config.toml
n_kv_head = 8
attn_scale = 0.263
extras = ["local attention windows", "paired heads", "gated attention", "exclusive self-attention", "capped logits"]
init = "normal"
init_std_qkv = 0.0289
init_std_down = 0.0
Each number is 200 + 40 x the weight over its row's rms, rounded and kept within 0 to 999. Layers, rows and columns count from 0. The size before them is the row's rms in percent of the matrix's.

# layer 10 MLP up, 1024x256, rms 0.301, rows 319-346, columns 0-127
111,209,198,171,197,261,234,258,228,210,270,221,189,183,191,209,177,239,221,168,211,213,251,211,194,188,205,127,187,189,172,213,158,143,196,263,136,193,210,216,144,158,195,223,265,163,225,141,159,158,146,267,203,225,240,155,241,184,205,297,248,106,228,253,230,199,198,155,151,140,116,156,175,207,156,164,173,170,190,205,158,146,203,135,139,218,173,213,168,245,195,201,187,265,268,178,186,188,204,205,265,195,169,179,186,92,238,228,156,169,283,235,185,320,214,228,153,260,126,199,143,264,277,212,203,192,210,174,149
105,165,193,191,202,210,145,182,233,256,181,276,215,221,213,213,120,150,146,170,273,204,192,149,215,215,228,190,254,245,108,158,163,210,195,117,228,218,192,201,263,238,208,231,148,158,211,149,186,209,219,138,243,121,190,242,234,200,160,163,177,254,213,199,184,243,191,183,240,201,236,195,191,214,182,213,204,207,178,252,182,194,200,134,211,191,147,277,186,131,211,152,216,171,178,267,211,158,239,184,197,240,212,199,276,166,272,168,261,196,234,141,146,191,252,220,248,155,212,163,240,191,160,311,232,214,162,249,265
106,288,179,166,198,218,163,208,169,258,296,238,147,195,231,185,208,172,233,213,192,217,245,195,233,239,229,307,158,216,165,139,196,178,201,222,242,202,230,176,220,181,188,244,270,214,186,229,175,196,231,214,258,176,247,163,178,176,182,168,225,127,169,263,129,201,245,219,209,214,248,234,228,289,177,143,218,208,286,246,164,206,214,281,190,184,205,159,239,211,185,216,249,241,221,281,187,238,200,161,305,220,185,172,251,202,221,261,234,87,218,216,238,258,197,200,198,278,145,291,227,181,169,208,143,135,155,149,169
106,233,235,211,223,86,133,240,273,238,194,186,155,251,280,178,168,174,218,149,243,188,225,239,192,255,232,220,170,256,217,89,150,195,242,153,208,165,247,229,197,224,154,233,289,191,158,189,172,170,210,264,187,244,182,201,160,247,169,202,165,178,212,191,242,230,210,209,236,215,166,157,215,198,127,220,236,218,240,177,162,129,250,229,221,133,213,243,152,225,154,280,112,207,171,206,267,254,138,134,211,159,225,197,195,191,248,263,115,220,172,229,191,86,204,252,160,261,286,233,251,279,201,223,285,162,180,144,272
101,201,168,147,181,199,209,218,170,239,155,162,247,182,182,248,274,202,203,173,239,170,224,213,150,159,173,199,199,152,193,288,161,203,233,249,152,190,193,194,257,162,149,224,249,163,208,199,169,209,152,170,196,229,156,147,200,200,184,174,248,173,221,243,165,278,235,185,184,142,299,189,143,153,237,244,229,259,144,232,223,119,173,134,130,174,233,223,209,173,178,113,179,229,222,218,215,224,148,194,275,281,160,270,215,207,169,185,147,199,154,255,209,215,180,170,244,196,182,284,130,249,164,181,185,232,232,176,159
105,171,186,161,163,170,240,151,246,222,144,234,154,213,187,179,176,252,296,189,163,211,193,274,200,218,226,181,205,145,199,187,278,146,209,196,151,192,128,208,195,189,241,202,232,241,191,218,217,155,191,222,272,265,219,203,152,200,180,177,231,225,216,196,159,210,147,198,193,288,266,174,222,196,202,257,205,187,200,217,217,128,270,217,199,147,245,175,165,206,175,294,259,244,161,217,216,192,238,136,244,158,182,182,220,168,188,233,245,161,169,110,233,283,137,175,144,198,202,131,239,166,142,308,205,160,249,154,250
104,291,189,204,202,151,151,188,200,203,170,189,227,150,216,205,145,155,201,209,157,192,192,252,272,197,183,170,174,198,202,183,185,229,197,227,186,207,153,243,188,180,209,251,148,200,248,251,217,149,210,251,140,251,266,181,181,156,253,160,204,266,136,246,220,169,235,225,266,203,139,208,170,221,196,181,207,245,130,191,160,200,123,221,129,132,261,197,215,200,157,288,193,147,153,200,229,191,189,203,163,186,230,218,208,190,184,190,180,226,230,122,218,248,141,161,239,168,217,229,144,188,158,199,234,200,225,226,225
104,204,150,214,221,229,149,208,127,185,181,173,237,116,160,141,220,90,132,205,308,204,188,240,294,150,173,219,189,186,197,207,217,189,224,179,201,279,207,275,202,220,205,205,103,207,226,186,244,163,223,250,122,279,205,183,202,134,285,190,156,232,236,252,212,154,214,195,156,201,196,212,172,195,183,287,188,169,182,207,236,260,188,151,275,211,167,146,211,220,208,223,189,241,231,213,257,196,152,137,199,242,207,173,171,120,138,220,224,169,216,211,238,141,214,197,267,205,217,245,135,170,162,179,147,152,201,234,168
084,209,137,208,153,208,83,180,178,180,107,217,165,250,203,205,180,210,126,214,189,195,176,229,211,255,284,198,158,181,183,244,213,300,209,195,278,146,208,184,176,176,141,183,233,195,202,215,181,175,239,252,163,159,198,283,109,211,205,196,180,155,253,155,187,255,186,206,205,274,79,178,262,226,211,185,157,174,152,226,196,194,264,208,254,244,223,257,228,208,237,159,219,161,239,172,218,223,234,239,152,194,157,176,229,191,245,140,229,172,172,223,181,220,272,175,227,204,217,253,263,170,205,207,227,207,238,259,143
096,161,113,135,219,128,158,169,206,179,220,239,266,201,238,196,176,204,271,192,195,144,234,192,168,189,177,265,220,195,189,143,202,164,203,180,211,139,230,227,183,199,208,160,200,171,202,176,106,188,165,236,215,174,245,199,193,248,212,218,240,170,290,203,229,262,186,137,202,230,182,208,195,183,163,165,232,187,212,216,228,128,284,283,140,181,220,174,217,230,181,202,275,221,207,140,216,141,178,256,135,161,106,213,184,207,240,232,282,173,169,115,144,230,196,182,173,199,194,228,245,169,194,196,136,205,238,181,129
107,241,131,166,217,166,235,208,258,232,200,198,217,211,226,255,213,210,220,175,271,242,227,149,164,195,200,182,250,208,193,183,333,178,161,234,229,215,195,261,164,220,205,177,177,175,200,217,115,212,240,170,253,213,185,186,232,167,232,200,185,243,142,247,192,217,102,235,139,197,175,218,246,278,167,314,199,234,264,198,122,178,223,250,181,209,250,174,172,253,204,167,149,132,184,194,195,207,168,258,204,173,190,141,199,175,148,224,244,280,206,233,199,236,261,126,243,271,153,260,248,196,220,224,235,193,190,116,155
097,201,155,151,204,150,197,237,195,261,217,155,185,217,248,205,187,186,173,164,181,172,187,198,150,121,227,72,193,145,202,205,209,176,206,178,177,281,277,232,130,209,175,259,226,184,137,217,220,194,277,273,226,185,189,210,223,222,193,165,186,233,164,170,250,227,166,202,181,303,217,238,154,228,204,145,207,275,179,228,162,287,227,198,232,203,229,201,169,262,176,183,255,182,256,215,146,159,274,207,195,267,227,252,200,210,196,145,167,169,231,217,215,223,214,226,178,168,217,221,189,215,204,256,222,252,199,171,100
105,204,178,219,228,118,226,217,165,244,267,217,200,153,205,195,40,208,271,164,144,226,248,154,143,237,129,236,165,211,221,265,238,201,180,170,235,222,140,163,202,207,140,236,219,260,235,190,185,227,280,144,293,251,265,276,219,228,145,207,265,202,205,169,199,179,206,139,202,201,183,225,219,208,258,191,237,162,228,212,205,124,206,199,187,165,228,218,231,183,193,253,231,112,217,224,192,210,156,186,189,248,195,196,135,210,187,238,233,194,230,152,197,161,226,153,243,307,167,208,249,179,230,163,163,180,178,139,172
111,179,139,179,142,230,245,257,233,197,249,206,223,205,173,229,186,197,168,204,212,205,215,198,265,230,168,203,316,280,228,167,242,160,230,178,268,188,184,252,216,231,142,158,234,154,202,213,204,191,199,223,218,273,125,150,187,261,122,189,188,209,177,203,274,169,185,135,182,227,246,224,234,241,204,205,192,223,212,205,166,140,174,134,268,202,218,200,238,156,212,257,222,172,107,202,242,277,175,182,240,222,207,188,261,175,213,148,158,245,251,264,223,186,251,226,225,208,194,170,236,290,247,205,275,213,230,247,208
102,205,245,146,172,213,273,203,218,143,154,171,190,194,189,169,109,169,209,202,216,145,109,191,230,226,174,120,196,192,147,238,198,222,167,207,193,214,122,211,226,259,222,205,230,173,157,261,193,230,202,181,249,210,176,279,175,247,226,164,209,182,221,180,153,215,225,214,226,176,180,185,155,189,143,191,194,176,153,210,212,254,207,140,166,71,196,206,230,76,243,238,190,135,294,254,226,191,224,211,232,169,189,306,305,192,167,182,221,186,171,191,170,176,209,264,232,175,213,222,226,216,231,204,214,131,175,80,234
105,201,213,185,174,269,151,193,251,232,222,154,190,152,214,260,203,181,292,179,241,211,216,121,170,147,149,255,241,185,207,248,241,195,218,169,216,211,192,209,205,287,194,157,167,208,196,238,166,201,128,181,200,191,283,306,280,147,222,221,180,190,190,153,234,198,181,228,175,192,194,195,111,208,160,184,220,227,240,182,250,213,234,193,197,192,201,197,200,188,228,168,224,237,257,193,170,248,161,182,189,220,228,231,159,150,194,203,164,281,231,252,226,184,186,197,235,240,206,104,168,176,194,141,158,226,228,257,160
092,196,156,148,193,208,192,158,232,198,201,195,227,206,200,173,219,257,157,190,197,213,298,182,161,215,184,211,240,122,263,249,219,273,228,186,213,237,157,181,149,84,195,197,197,268,250,177,200,208,197,130,202,191,279,231,185,157,257,248,169,193,209,183,253,256,252,214,180,184,108,167,154,246,240,169,220,248,193,236,149,183,198,154,199,223,199,99,166,232,217,131,151,180,277,277,201,238,193,231,151,202,211,202,264,197,165,134,189,196,262,203,244,224,213,216,163,236,223,258,240,203,221,247,249,207,235,229,181
102,186,187,200,201,189,179,163,258,199,203,185,212,133,255,101,215,192,209,155,240,252,203,211,219,179,189,177,126,226,131,193,118,201,169,169,191,183,224,245,168,176,231,264,184,219,192,286,123,216,155,199,177,191,170,174,181,289,177,140,238,212,173,311,122,219,262,216,220,141,187,196,188,169,251,243,254,163,205,212,232,152,162,179,190,226,259,226,191,174,255,169,324,251,191,183,221,212,202,224,157,218,133,207,208,216,159,264,200,251,188,207,212,145,104,163,212,239,109,169,244,185,190,247,179,207,244,138,209
086,206,187,188,257,149,264,164,265,265,181,213,165,186,250,238,144,144,168,192,226,180,264,175,238,223,93,262,244,157,224,228,148,184,160,212,206,204,242,77,248,190,193,202,199,159,192,191,154,165,241,226,171,205,210,161,229,201,159,278,216,219,225,235,178,187,180,217,216,214,163,175,260,191,226,228,215,299,222,262,260,160,167,179,195,147,205,231,173,199,265,126,188,246,252,253,200,154,227,138,244,199,183,240,160,186,160,187,192,192,187,192,155,182,188,202,184,118,188,205,245,198,140,184,206,227,208,189,264
092,230,211,174,190,172,278,184,174,215,253,192,161,95,143,181,141,161,251,182,176,183,132,263,201,196,160,173,223,185,214,203,231,234,193,201,185,223,162,250,198,150,183,233,216,246,185,171,171,224,196,187,257,224,204,125,203,204,288,153,238,197,232,239,209,246,203,252,219,193,191,187,211,181,240,199,182,199,130,211,300,222,209,269,199,214,263,209,151,210,153,181,171,261,218,143,145,200,286,190,246,228,211,201,267,282,209,214,211,169,204,171,217,209,243,185,188,156,134,149,215,193,209,208,154,214,308,207,241
103,239,178,238,205,160,212,217,235,133,190,94,203,175,177,211,177,187,222,171,189,248,226,190,199,181,246,184,234,143,175,210,219,159,201,204,255,198,222,164,192,201,110,226,228,249,186,169,143,244,195,259,165,232,207,262,213,205,269,163,204,237,168,191,166,179,204,252,239,198,165,201,255,212,225,205,185,201,98,285,199,143,203,158,266,182,199,203,194,223,217,164,206,184,233,195,200,161,198,312,213,257,184,247,249,269,275,204,256,207,267,232,167,236,202,150,245,269,193,189,185,227,130,183,250,241,204,130,220
111,273,207,166,183,157,217,225,162,220,161,274,192,242,248,212,245,212,199,192,289,170,162,206,244,188,124,185,152,215,232,222,245,207,160,163,237,197,172,178,185,175,165,130,147,212,172,224,172,257,179,183,266,191,197,215,220,167,162,237,248,132,198,196,196,204,187,195,248,225,209,182,227,193,227,180,152,139,163,133,236,176,197,210,203,234,146,234,173,132,176,133,290,241,200,163,137,191,244,121,286,230,172,162,207,215,265,174,263,184,209,224,165,252,176,162,227,193,186,195,198,202,233,131,206,222,126,221,200
083,197,182,220,173,220,236,139,248,222,172,207,210,192,253,205,217,209,216,237,191,206,236,207,145,222,218,199,176,215,277,253,226,178,229,199,185,159,214,182,214,149,223,296,177,261,220,233,271,181,164,293,150,263,290,231,156,202,138,260,303,207,242,275,160,184,271,158,264,210,245,197,219,200,140,195,178,272,201,229,224,220,216,222,226,173,191,209,185,188,156,216,189,240,182,236,154,259,163,217,306,191,152,209,266,201,173,267,175,209,175,158,161,243,186,185,248,201,233,201,116,185,181,219,219,212,183,154,246
103,186,200,206,175,331,251,194,192,204,176,127,124,199,207,194,174,199,248,219,221,273,153,167,160,223,173,201,221,189,190,254,209,238,238,181,215,239,192,195,171,198,95,176,186,171,124,132,225,230,250,304,210,248,197,179,247,250,224,249,251,219,225,177,185,177,104,175,212,255,137,150,224,154,226,247,184,150,163,237,156,217,216,264,251,169,124,177,193,202,215,192,184,257,139,192,248,230,179,208,205,219,212,236,253,210,174,219,310,224,206,167,195,182,189,215,224,163,268,234,178,180,203,239,203,211,241,244,214
103,224,173,150,180,200,180,182,225,254,231,150,214,233,238,239,170,243,161,167,183,236,173,127,245,155,235,256,213,214,165,174,220,256,194,165,274,223,234,229,190,192,196,93,132,190,147,229,145,185,169,143,180,233,263,214,216,208,191,213,194,198,251,111,209,262,248,152,178,217,211,161,160,145,127,145,207,183,173,223,222,208,185,240,143,176,164,246,186,232,238,149,187,158,204,195,218,82,133,241,211,204,156,140,216,259,160,190,186,184,179,222,176,169,251,205,169,294,201,220,254,178,163,281,218,289,147,167,160
104,123,83,186,197,154,254,165,206,270,234,233,150,204,218,175,176,186,238,203,126,212,181,189,269,149,260,180,233,178,185,211,198,142,194,260,213,260,240,109,148,257,200,245,164,197,132,289,187,248,263,155,168,174,244,265,197,170,218,158,169,179,281,165,216,174,202,229,154,215,172,138,128,160,217,256,214,266,195,211,209,191,255,237,246,151,152,150,269,119,162,284,162,118,212,166,153,143,112,132,151,222,253,178,243,299,210,220,239,224,167,203,216,177,254,200,198,239,289,208,229,183,204,258,194,279,243,153,210
103,251,157,155,190,169,283,153,243,183,182,193,188,248,203,169,131,176,214,195,211,209,204,209,172,183,197,195,194,211,202,217,149,139,154,236,232,184,220,233,159,150,186,233,221,213,213,198,163,144,291,193,233,190,222,165,213,167,214,203,170,245,138,180,214,145,156,180,209,197,259,239,174,228,163,193,151,122,193,247,162,224,144,132,226,176,46,154,197,206,154,232,155,260,129,272,161,224,228,160,234,207,263,209,200,234,240,197,217,183,229,217,141,225,166,166,134,189,206,134,170,247,178,176,241,213,223,190,232
098,173,212,167,150,199,224,194,166,291,276,247,122,250,231,234,204,182,155,266,216,250,250,182,112,244,200,236,201,215,174,167,180,181,170,181,229,218,272,177,203,276,168,233,151,217,198,142,198,176,293,270,251,187,177,192,181,176,273,189,163,239,228,146,195,131,238,143,166,276,166,246,230,167,181,222,197,244,247,180,265,220,226,219,170,207,200,175,185,180,194,215,132,218,203,177,212,140,159,196,231,186,243,191,83,221,242,169,237,154,249,217,268,197,165,191,160,223,234,153,197,253,208,211,140,162,221,221,222
# layer 10 MLP down (transposed), 1024x256, rms 0.152, rows 319-345, columns 0-127
103,199,238,216,229,276,192,205,209,225,237,199,218,245,193,159,230,195,214,206,223,171,197,187,140,192,169,193,234,181,259,255,179,271,317,168,244,148,159,138,222,217,239,262,228,236,166,152,175,153,242,235,255,160,243,165,194,131,154,239,200,183,199,270,235,189,284,278,234,205,141,217,123,216,138,175,123,209,239,245,187,177,136,179,197,198,184,219,209,250,224,298,215,230,234,237,185,245,182,118,186,156,291,185,186,230,144,170,267,234,187,183,128,258,236,178,207,179,193,211,246,163,220,215,200,152,255,238,204
103,137,204,204,290,221,143,149,217,207,204,224,222,257,223,247,146,159,222,284,251,185,239,154,207,158,267,194,254,188,238,215,195,250,273,262,215,239,161,178,94,165,183,272,243,193,201,194,172,172,253,203,104,250,241,275,251,216,212,180,140,145,194,230,215,182,193,137,183,204,121,170,190,183,203,185,195,246,305,189,248,214,195,183,188,187,245,249,275,198,177,234,149,181,185,184,255,195,174,147,203,158,204,240,278,192,257,306,246,255,166,253,229,121,224,216,216,185,172,204,258,159,192,208,152,195,154,172,222
091,195,258,181,311,195,181,218,183,222,183,180,208,237,204,183,276,291,219,145,214,228,231,188,217,229,171,249,180,159,228,197,188,226,143,203,242,163,182,199,227,177,246,284,173,189,148,200,183,184,183,190,231,145,213,176,181,224,257,213,154,204,222,248,155,158,204,177,179,188,186,325,202,206,226,204,207,200,240,139,134,136,171,183,199,259,228,241,252,150,208,233,262,143,134,244,169,107,192,142,144,221,253,185,164,194,213,280,235,224,225,222,254,201,118,148,176,245,197,249,223,232,183,206,162,191,169,185,254
107,194,233,260,276,202,216,198,189,219,160,110,149,199,150,175,214,226,240,153,207,180,222,224,166,154,235,217,216,211,191,145,131,92,234,165,128,205,164,162,216,193,220,257,182,185,234,184,168,197,220,182,130,201,226,239,271,187,140,221,202,188,203,145,176,205,234,234,204,190,208,253,171,213,150,231,174,191,219,187,153,140,260,224,254,246,179,217,273,202,216,228,162,151,151,268,221,231,167,222,170,135,201,189,225,135,170,189,187,175,224,245,265,148,243,135,204,330,139,192,205,150,234,207,217,145,108,130,265
096,151,193,150,154,251,231,151,174,230,181,162,239,231,121,158,267,214,175,262,175,181,294,256,197,257,182,227,184,197,137,271,202,209,171,247,213,215,237,190,205,217,205,192,182,193,190,271,154,255,223,166,221,206,154,183,183,171,211,256,264,240,189,256,141,234,156,245,221,158,233,248,250,282,261,207,98,205,240,218,244,169,227,168,231,177,200,223,194,193,221,144,191,196,215,83,257,225,278,224,201,160,145,200,220,180,207,241,243,229,167,213,192,225,170,206,143,118,261,253,237,125,246,164,240,233,182,241,261
093,233,153,172,123,193,217,139,233,207,201,251,207,197,215,254,230,192,197,181,237,183,173,246,273,205,218,215,184,164,143,202,213,153,170,188,132,280,244,176,178,230,190,255,119,198,143,160,151,238,212,125,250,148,270,242,205,165,241,163,91,190,204,234,206,159,149,162,191,156,148,213,175,223,146,170,123,239,183,247,249,177,221,143,239,220,217,120,234,275,195,218,132,183,240,187,191,221,232,256,199,221,147,211,174,222,230,238,207,216,144,206,218,206,274,156,207,213,241,232,236,163,201,179,188,184,182,150,125
108,167,160,138,246,145,163,227,253,193,190,188,170,220,196,206,212,169,154,238,247,166,196,193,215,208,234,171,157,160,265,268,292,174,222,178,192,161,185,232,155,188,216,160,158,222,128,174,279,186,176,209,135,170,193,211,232,222,197,170,141,248,129,178,190,156,314,221,147,149,244,133,216,204,207,164,215,194,168,201,153,245,203,197,164,220,146,115,156,239,232,199,225,215,226,209,175,241,172,218,192,181,262,173,195,165,219,296,239,181,198,204,256,281,173,186,215,141,172,115,240,153,170,264,221,220,194,195,159
104,111,203,197,252,309,204,124,234,276,265,169,230,237,244,163,193,190,193,272,151,242,245,176,170,268,192,264,180,208,284,246,202,165,295,175,174,199,238,157,154,241,212,189,269,167,196,248,282,133,175,210,132,234,162,202,200,214,177,170,184,217,211,206,199,210,182,197,153,241,243,270,137,194,153,246,231,128,135,169,217,215,172,208,249,125,202,143,237,186,186,136,187,230,238,155,215,170,240,168,212,193,258,165,191,159,222,223,187,173,231,239,303,284,130,222,243,237,225,234,207,167,187,172,192,165,170,178,146
093,146,220,228,212,137,168,184,267,243,254,259,164,166,226,240,149,150,206,144,279,194,183,87,234,190,157,169,180,197,203,110,179,210,204,182,127,210,210,230,239,165,144,154,196,257,193,220,199,180,183,206,259,207,198,180,176,220,197,127,207,182,180,198,196,235,177,233,268,254,231,198,263,185,174,148,151,201,201,280,176,177,109,194,247,169,193,89,199,156,253,183,240,136,187,173,280,208,163,131,258,198,158,215,254,288,149,169,206,181,216,166,218,211,236,181,224,182,188,203,184,121,119,138,154,158,176,128,229
099,149,218,258,202,178,221,247,247,167,203,134,198,261,223,231,152,267,172,147,240,99,206,221,134,245,220,168,252,191,205,152,250,224,250,202,151,204,204,203,194,174,150,160,199,240,240,199,199,232,185,98,161,145,232,220,180,133,175,176,193,234,197,236,190,165,231,245,188,196,196,210,239,194,224,259,152,186,217,148,180,180,141,275,237,197,204,188,246,243,219,153,255,176,181,160,202,251,230,159,297,245,189,115,264,134,195,229,247,135,90,152,162,159,192,196,210,182,262,226,174,231,244,232,250,291,218,146,180
094,206,131,236,219,216,159,234,220,172,153,150,260,176,219,167,169,181,148,117,224,240,211,157,176,121,232,240,181,209,212,172,153,243,200,157,252,170,255,201,191,182,191,188,207,155,227,181,240,189,188,195,117,203,224,180,146,272,212,216,248,274,178,189,282,271,196,150,142,242,158,188,205,227,188,193,234,203,211,219,204,147,271,151,134,175,161,173,174,180,183,137,175,136,243,181,183,205,151,165,184,215,165,217,177,200,117,242,200,244,236,134,235,206,261,135,221,146,166,246,264,240,245,224,155,238,197,138,188
098,249,171,173,215,176,178,252,268,155,155,162,217,287,174,148,171,237,109,152,167,175,250,159,176,155,163,191,161,135,200,178,189,158,167,247,138,211,257,261,320,183,208,222,191,197,204,201,221,199,220,201,181,165,222,178,149,238,181,242,215,190,157,188,133,164,172,171,156,184,270,233,213,239,208,266,222,146,150,194,156,248,182,191,201,281,171,205,224,174,209,191,224,187,231,186,244,241,232,208,219,233,255,124,227,135,147,161,138,180,192,180,224,220,290,255,176,173,260,180,194,220,216,174,193,238,228,152,210
091,202,193,193,132,169,182,201,190,138,244,164,222,230,234,118,138,144,189,151,241,201,247,333,165,163,173,195,265,217,215,94,253,256,278,215,227,142,175,217,202,180,237,206,220,263,258,159,221,217,217,203,207,233,190,212,215,206,196,176,208,194,164,215,211,115,172,107,201,171,242,220,184,249,219,176,186,188,255,229,182,209,171,192,254,190,159,242,180,179,229,201,222,219,211,253,150,71,177,248,201,227,192,156,205,177,198,162,229,121,184,169,185,182,172,245,122,123,184,180,243,164,212,208,156,317,156,217,177
095,235,229,255,115,204,260,211,160,172,275,243,132,196,186,190,188,162,121,197,167,188,251,165,119,220,213,119,203,157,219,146,254,180,186,151,242,200,193,143,206,183,261,162,195,193,154,180,111,244,161,157,123,214,222,198,210,203,216,238,205,209,123,200,161,195,179,265,235,198,232,285,152,262,187,229,202,216,205,152,155,230,179,196,190,210,199,130,212,253,187,178,201,292,287,207,243,154,267,241,122,223,236,195,134,269,237,141,166,184,220,204,201,201,145,190,140,251,257,253,156,261,219,164,225,250,193,172,187
094,254,204,200,186,164,230,200,171,146,186,115,175,321,181,143,254,190,241,185,205,182,189,245,206,227,270,239,192,154,166,186,243,152,122,132,229,193,152,228,148,202,172,167,185,168,187,186,240,264,178,164,241,211,192,222,184,180,157,206,178,222,220,194,256,182,174,251,151,325,271,245,232,239,210,188,217,189,190,225,216,177,250,244,199,117,243,220,280,244,223,251,172,160,180,211,163,173,155,213,213,251,308,211,118,124,232,170,248,272,196,243,190,258,271,165,188,221,233,217,176,195,221,227,194,211,215,258,210
096,168,178,209,172,263,156,267,185,225,207,208,211,243,220,243,270,212,226,118,231,162,212,170,196,191,211,290,174,135,204,232,193,203,226,181,218,221,186,119,232,160,233,150,140,173,144,225,234,291,235,239,224,174,242,194,195,179,230,196,223,199,206,202,212,221,206,205,193,160,199,242,212,269,257,237,146,165,255,281,191,279,193,248,229,215,166,185,252,225,214,238,233,161,187,142,274,227,237,218,172,233,159,226,147,165,92,222,229,187,120,154,157,117,182,245,206,230,195,261,210,143,174,264,136,153,262,173,218
096,195,202,270,196,199,192,176,292,169,162,174,136,257,262,231,174,173,152,242,123,136,166,189,166,133,227,235,167,219,159,169,186,202,116,280,169,235,134,199,150,189,158,252,181,162,249,192,210,174,185,143,157,218,222,173,165,141,235,217,161,133,228,161,192,209,270,186,153,153,257,159,210,163,235,214,193,207,177,179,182,191,225,194,177,269,243,136,157,270,214,218,239,188,211,157,169,202,142,203,180,196,178,164,210,113,249,239,157,186,219,171,154,218,173,179,170,222,154,208,231,222,126,213,183,230,179,178,131
100,258,191,257,189,186,180,217,194,183,177,170,216,170,240,216,206,214,163,180,145,236,212,147,192,213,129,226,163,265,194,212,208,164,249,139,120,284,238,212,171,62,202,198,219,284,183,177,204,164,239,192,233,218,188,150,222,195,229,171,214,193,213,117,280,216,220,183,278,169,216,223,175,203,199,203,193,78,177,221,324,203,307,194,187,240,206,213,216,122,246,178,187,263,246,230,229,226,210,227,115,232,217,109,207,172,210,211,185,164,183,284,196,224,225,168,247,244,168,147,206,150,197,187,235,215,236,240,252
111,236,240,266,278,205,158,233,159,185,121,186,202,245,246,133,203,207,244,165,218,229,183,266,156,215,220,214,178,213,251,183,220,258,276,250,196,206,200,179,267,221,195,216,209,188,166,140,215,256,227,237,199,217,191,122,236,225,143,276,226,223,233,205,255,137,218,209,183,159,176,157,168,176,229,250,212,220,175,227,248,168,180,197,192,172,183,211,162,131,214,204,276,153,254,221,134,196,173,252,194,165,166,158,224,193,138,234,212,259,163,208,173,143,239,151,163,168,174,213,244,214,157,259,216,161,264,200,227
101,205,217,221,265,201,249,188,244,178,299,148,225,243,155,193,245,217,206,202,209,236,250,220,223,185,184,264,233,170,210,148,278,157,235,155,183,149,205,201,202,202,173,187,189,241,217,154,207,231,242,187,170,231,224,209,133,162,231,193,212,233,152,218,175,216,279,247,207,285,157,220,188,227,184,315,192,197,173,152,157,171,205,240,186,161,185,145,287,187,213,228,185,193,198,252,250,231,277,149,173,251,222,281,192,233,235,167,193,158,213,227,212,232,144,202,297,217,141,176,230,126,243,235,197,140,235,173,183
106,186,130,218,133,185,202,232,191,179,174,202,238,252,228,143,172,169,198,216,159,211,213,211,181,159,251,168,260,206,205,146,230,217,161,158,250,194,216,217,246,154,190,188,175,232,231,161,209,291,221,207,278,180,120,247,167,99,246,202,211,192,155,146,230,178,271,164,128,175,172,264,152,165,173,207,178,159,156,167,242,236,208,202,195,186,272,211,154,156,226,142,206,218,269,224,139,203,112,255,251,131,217,221,144,182,170,263,226,315,164,231,201,164,198,225,180,247,136,152,220,192,153,301,274,218,226,200,137
088,237,162,129,198,162,163,232,216,164,209,280,185,159,242,177,138,225,205,182,166,151,203,173,181,235,187,250,229,186,209,254,156,224,220,195,240,219,196,201,193,174,192,204,170,234,255,246,236,190,153,164,183,192,137,139,184,211,180,238,215,212,227,134,251,107,129,192,215,167,189,166,203,229,216,217,214,202,182,137,221,233,265,98,280,182,245,171,204,183,194,175,225,128,220,127,194,222,210,223,214,225,184,198,202,217,243,175,187,171,232,206,291,209,159,173,269,207,288,159,201,211,168,155,212,237,227,244,254
095,220,180,206,377,241,213,254,239,239,217,185,218,229,249,188,173,181,178,117,131,182,134,222,220,215,205,194,219,208,233,172,177,115,177,169,142,141,230,192,241,184,201,166,205,226,226,143,311,287,111,231,191,186,184,244,260,271,154,142,254,172,97,160,160,176,209,168,250,159,169,198,209,240,202,172,168,279,206,181,189,200,211,162,291,153,254,194,172,152,265,173,258,236,175,225,247,161,189,227,166,187,190,225,182,275,181,245,188,201,187,161,208,195,184,196,160,200,250,233,204,266,173,180,190,220,245,239,163
111,218,233,235,166,216,212,249,246,142,225,182,185,204,247,265,203,267,175,251,213,270,195,180,194,175,236,172,175,175,230,139,196,174,188,222,285,202,157,262,150,276,222,192,201,228,203,209,299,183,182,192,167,185,147,122,203,261,224,168,244,240,147,244,206,162,193,215,216,221,107,177,235,229,228,250,119,218,211,188,144,222,225,148,180,137,265,228,232,236,214,215,215,156,177,163,222,201,194,236,137,257,249,217,197,241,263,189,233,189,232,262,255,195,183,162,186,208,246,169,202,203,217,243,254,204,180,163,132
092,203,136,198,218,193,226,221,197,177,228,192,242,250,175,150,171,197,198,152,243,160,244,169,131,109,151,128,153,198,169,244,227,258,145,206,157,187,226,258,182,231,221,236,230,260,199,159,139,196,182,275,160,199,184,137,207,185,170,177,154,200,171,180,238,228,170,317,227,128,219,226,178,178,200,246,187,221,213,208,194,251,261,210,207,210,203,146,193,153,249,228,156,278,144,160,264,286,216,190,272,158,200,213,149,178,135,178,257,214,223,187,203,229,218,182,240,190,111,223,169,167,212,225,203,274,238,163,251
096,174,167,237,135,174,225,182,173,168,80,105,215,172,188,204,225,161,208,179,256,219,232,265,252,196,118,134,184,263,159,224,185,212,222,247,225,116,143,132,247,247,185,101,214,222,168,285,239,195,118,149,224,214,238,140,174,193,234,153,226,145,175,258,187,215,165,226,182,175,229,180,178,189,190,198,179,187,207,172,165,201,226,258,259,187,127,195,265,138,171,206,242,179,206,195,221,171,252,159,211,193,231,136,221,177,190,206,220,187,174,182,249,201,202,164,196,145,220,166,152,222,215,196,221,183,148,143,185
105,233,238,199,169,194,156,167,198,244,213,166,152,240,200,173,239,163,139,203,200,178,148,194,261,231,220,214,157,195,235,213,119,177,252,160,227,160,197,190,229,248,75,215,201,214,226,165,168,231,117,208,103,241,224,238,140,205,242,218,238,215,181,164,182,187,222,153,188,138,198,238,194,164,236,312,210,259,235,214,252,219,115,217,230,174,232,133,205,165,187,267,193,151,175,194,249,263,236,201,200,169,200,214,166,226,214,164,254,156,207,166,244,180,191,127,244,151,260,207,178,247,277,139,205,175,197,157,284